config.yaml
num_hidden_layers: 10
hidden_size: 768
num_attention_heads: 12
num_key_value_heads: 6
head_dim: 64
intermediate_size: 2048
vocab_size: 51555
hidden_act: "swiglu"
norm: "rmsnorm"
norm_place: "pre"
norm_eps: 1e-06
positions: "rope"
rope_theta: 10000.0
rope_fraction: 1.0
qk_norm: false
attn_scale: 0.125
bias: "none"
tie_word_embeddings: false
parallel_block: false
init: "normal"
init_std_qkv: 0.0225
init_std_o: 0.0
init_std_up: 0.0225
init_std_down: 0.0
optimizer: "adamw"
learning_rate: 0.000394
beta1: 0.9
beta2: 0.95
weight_decay: 0.27
lr_head: 0.00568
max_grad_norm: 2.0
warmup_steps: 588
schedule: "cos"
final_lr_fraction: 0.1
batch_tokens: 65536
max_seq_len: 1024
doc_mask: true
train_tokens: 836000000
max_steps: 12757
dataset: "wikipedia_en"
Each number is 500 + 50 x the weight over its row's rms, rounded and kept within 0 to 999. Layers, rows and columns count from 0. Numbers have three digits each. The size before them is the row's rms in percent of the matrix's.

# v: layer 2 attention value, 384x768, rms 0.0162, rows 76-89, columns 448-511
# o: layer 2 attention output (transposed), 768x768, rms 0.0142, rows 140-152,204-216, columns 448-511
v76 094:397525490550469497517537508430457477512548543430500494541440491453435459543483450462498484450523442528610515538446557519531397483457530527462469482544482524462533643457514490406560510457477474
o140 108:548494546471567451439402530609616497511531550562514560475604483516440397547500493456495459581498564550421558525461455512562446464579483555530505565543493458487501559534469449603489478511526521
o204 102:555521489456498510525408471505563520567531520532491546454553527549531436461519535483539453502494498551568532495496501510468570516628502481609507513546560429502443459498485505485492541573540450
v77 081:505471432426475438532547501457488537511520478463493440409461502600542524455549456521478464525488489495463519495481463510450449471525590496511652584522558465486452621539466454542486507511497532
o141 081:413538446516518436423520527481461477581539541496493521500487521456403348533418556544525549455486409524460547671493461575603414516489479441397452412499514504580508579518551496505510483515493534
o205 078:459447493564496460472513445568497529510518506518474528487549489416569444500472464467512565560589459513481505581577583489571532486526540499464554485549547468539461427514529472505590477529502510
v78 100:565490378561395504541437525566500506483486416464474437424436445470542519515545556517520570535542544474473577510593609534523529522524483511559551461492524518550422500538576528517561462483465497
o142 099:465543473498554495527574414400478458508568511526485543461477508501475530439453456479507486471587436532452481479478516522460463444547489488460476477460511575525554516455485472480471505487535499
o206 105:508448473438551454423550566522564526577500499497474509506480518464558528512463558555523452367507538496551524474479498651498437534526499478474442475552514472460586548512539525485428509523513511
v79 089:473470406398504437520410509393561557465492458497514484503436502512548548565488597509467527539563476504449484472441506465530476467500543534484533458450513537429527443465524516504512576533429426
o143 099:479515473463607466424513451551574578485571543573528494469542420472513489476444519476542506585514425576461522557498420423465497474518512580465494613520539580550547520356386443572532487484485521
o207 089:560509458479529452449521476541517578567558532544513396491470524469493522500578564575542475488537510483585553544511516508424612496578515540474456561572471403465525548445496471431482540532400450
v80 090:513531526509629612512503526602448490498469457521433425475479498406446550554453558563499516446502458529553445459622511580469532522452557518448466464586584476343504495471481505464455494427516552
o144 106:514427448550435532466517488463462605528534440468535453567412539518501543544580458547498514497469535470603514568549537352425473537438546466466574488490599558508410429527454651521469579524458554
o208 091:495474527515442521442497476421466510469491450481531527572490512507500516509492490630565550570535506511467504645522535309522489509443478492500533493489552597482461484507422598564505483506499524
v81 084:417531485538414533508560520555508528476468606558499512459495493582478547519415480618603506532556434477446506447483514480529448414549524500453481572551426542502567519465511426511589544547452465
o145 084:594524551458579399488459445538593460575451517524539479521529446565471468524540496404490486500529547509454506632441390559504458477569441497555493574605495467519602527546504501594476494514569488
o209 076:500498531398479454585465450476452484588470506542500565485548493536516452563458582553557510516571523560521492543480397614460555512590472501550529450535426447468602486438487516450539523518546491
v82 086:466539414466457563438570513418482482561567470509531632556387512494472500422489525533512521582547529527473400519515600508543491470490518507510476503513527446507477505465525485589462481556537482
o146 093:489428499552509577493398517571457539489498455546451539461507553475523502559506481423423540561494572606447477536516526261464477554473351476568523482459508545532450576522494415517555510523464513
o210 084:625454465507537516398502563532545514556494538573470556413447557527456541561460460537538481566400518547501553634562616393453573448551488525571482493513585477531374469514488488572462558504481472
v83 081:507439490608411544516465523499439584436460501486485471520491419472485449572545556540535563588534508492533548468527545521539446419550514465532541508479462529483424442407484441511453374540506380
o147 075:569508479443456522449485482425456483453496463434514548427446513489510630495489558604518515502548432587421487493503438424463502547455449596534597503495571591547509522495460550529528437391528483
o211 078:634494501418574508424591501576463478523465554513550486477426465525528634520488543603495515530511544458511536585577550468511562488517542487475532537483526423451468549660579553499471542482507436
v84 091:465512537456462506543493481478500516546464498577569506571452440467555443571537517491574526475605501472490502484467611480560496564522514531457502577551513552441616469495473505528509465456531589
o148 106:524441457489528472456501480451610507460577439516563521460528530466523481525511469548535485559515482556520420545507437237489521493419444521495474441487531537546475486416505479480459540464458459
o212 105:587492500470578513469534548497590467523547512469540464434441538530475558537528422478483478473515489523512533600532480307448582397537462533456465471513533477476449481524555482550442558482445471
v85 086:494455525428488523542568532501573456474425489478487437425480496572550496546488550568525518540543570525476491455519435520461524516492542605378472474527476463354467456426493517584463480480477467
o149 100:542458437471552478471474468435501504474518536489537487498489456512516491515510489505540575492463459394531515579536492443427524479510525489540541626495564591540494456547478676512478464453568474
o213 098:477511496501534527507506508478446468450506525490549455571488476495468440520453489649509576550526508464488496635493419543481535503514555433390561483513418555423558542567513562464529404480531535
v86 086:472458557485479509589599428459503415477557531492468528545466451458439482493491495547521449478479504565516472492537516503513501532506537462553495514464559497494512525553482536540493594524443502
o150 083:455525557545492465553478539580398502472555590531535483537511521490499434500541441442502475475569517458424586486391455598494450432537519536524473446486459442457492495456495428492560512573511573
o214 080:523525445561419440544495538558414508525468448518533487431529620511494488534555506408468416457429516455515508477422529548459514568428519511500496531522463445544417474465455486495471580559523458
v87 084:422475499491571451436506571533491442511470501529501541554525542594459535354503515476479495527435456470571415516522490493494530510507522512514479442578473473498455523469500478454516546551548517
o151 082:548502555496526543490450434553505499572422516440552488474526508493547569545539505380432531515506597458405572433553473520526450538603460489526462579481463436520593517511512477594497579413561600
o215 083:512526425390463529514477482456507448514459507477511477488563553440478487500495522447540464553477563499429526488530350618487519508568498440512482507494435487549527473469446500521417575496501476
v88 088:504524440515384529508468495462536548421469528430512466484466427615512459509526452526571515528460462539494531520481525458503451450481444479470504379507426474524532514506483527458500454472536431
o152 081:544500588468543372431514491577678498512528541617532473505495487534531543518551522512508500510493540590468597574491445532486486462457513522515545561535584430457598537524525569531524404509531555
o216 083:435458526496495458649574405492558453495489505514509528485457466505652442468506527463487515536603528600467510561471452444508549491440545444510507484447513527447498510492510528492532480477589523
v89 091:495532429523377415493442521514506452468473475502540435546497552596616480415450471481520489468489578506538547430506499531516385393487504481452453466525549421410441506520462350554459494522470557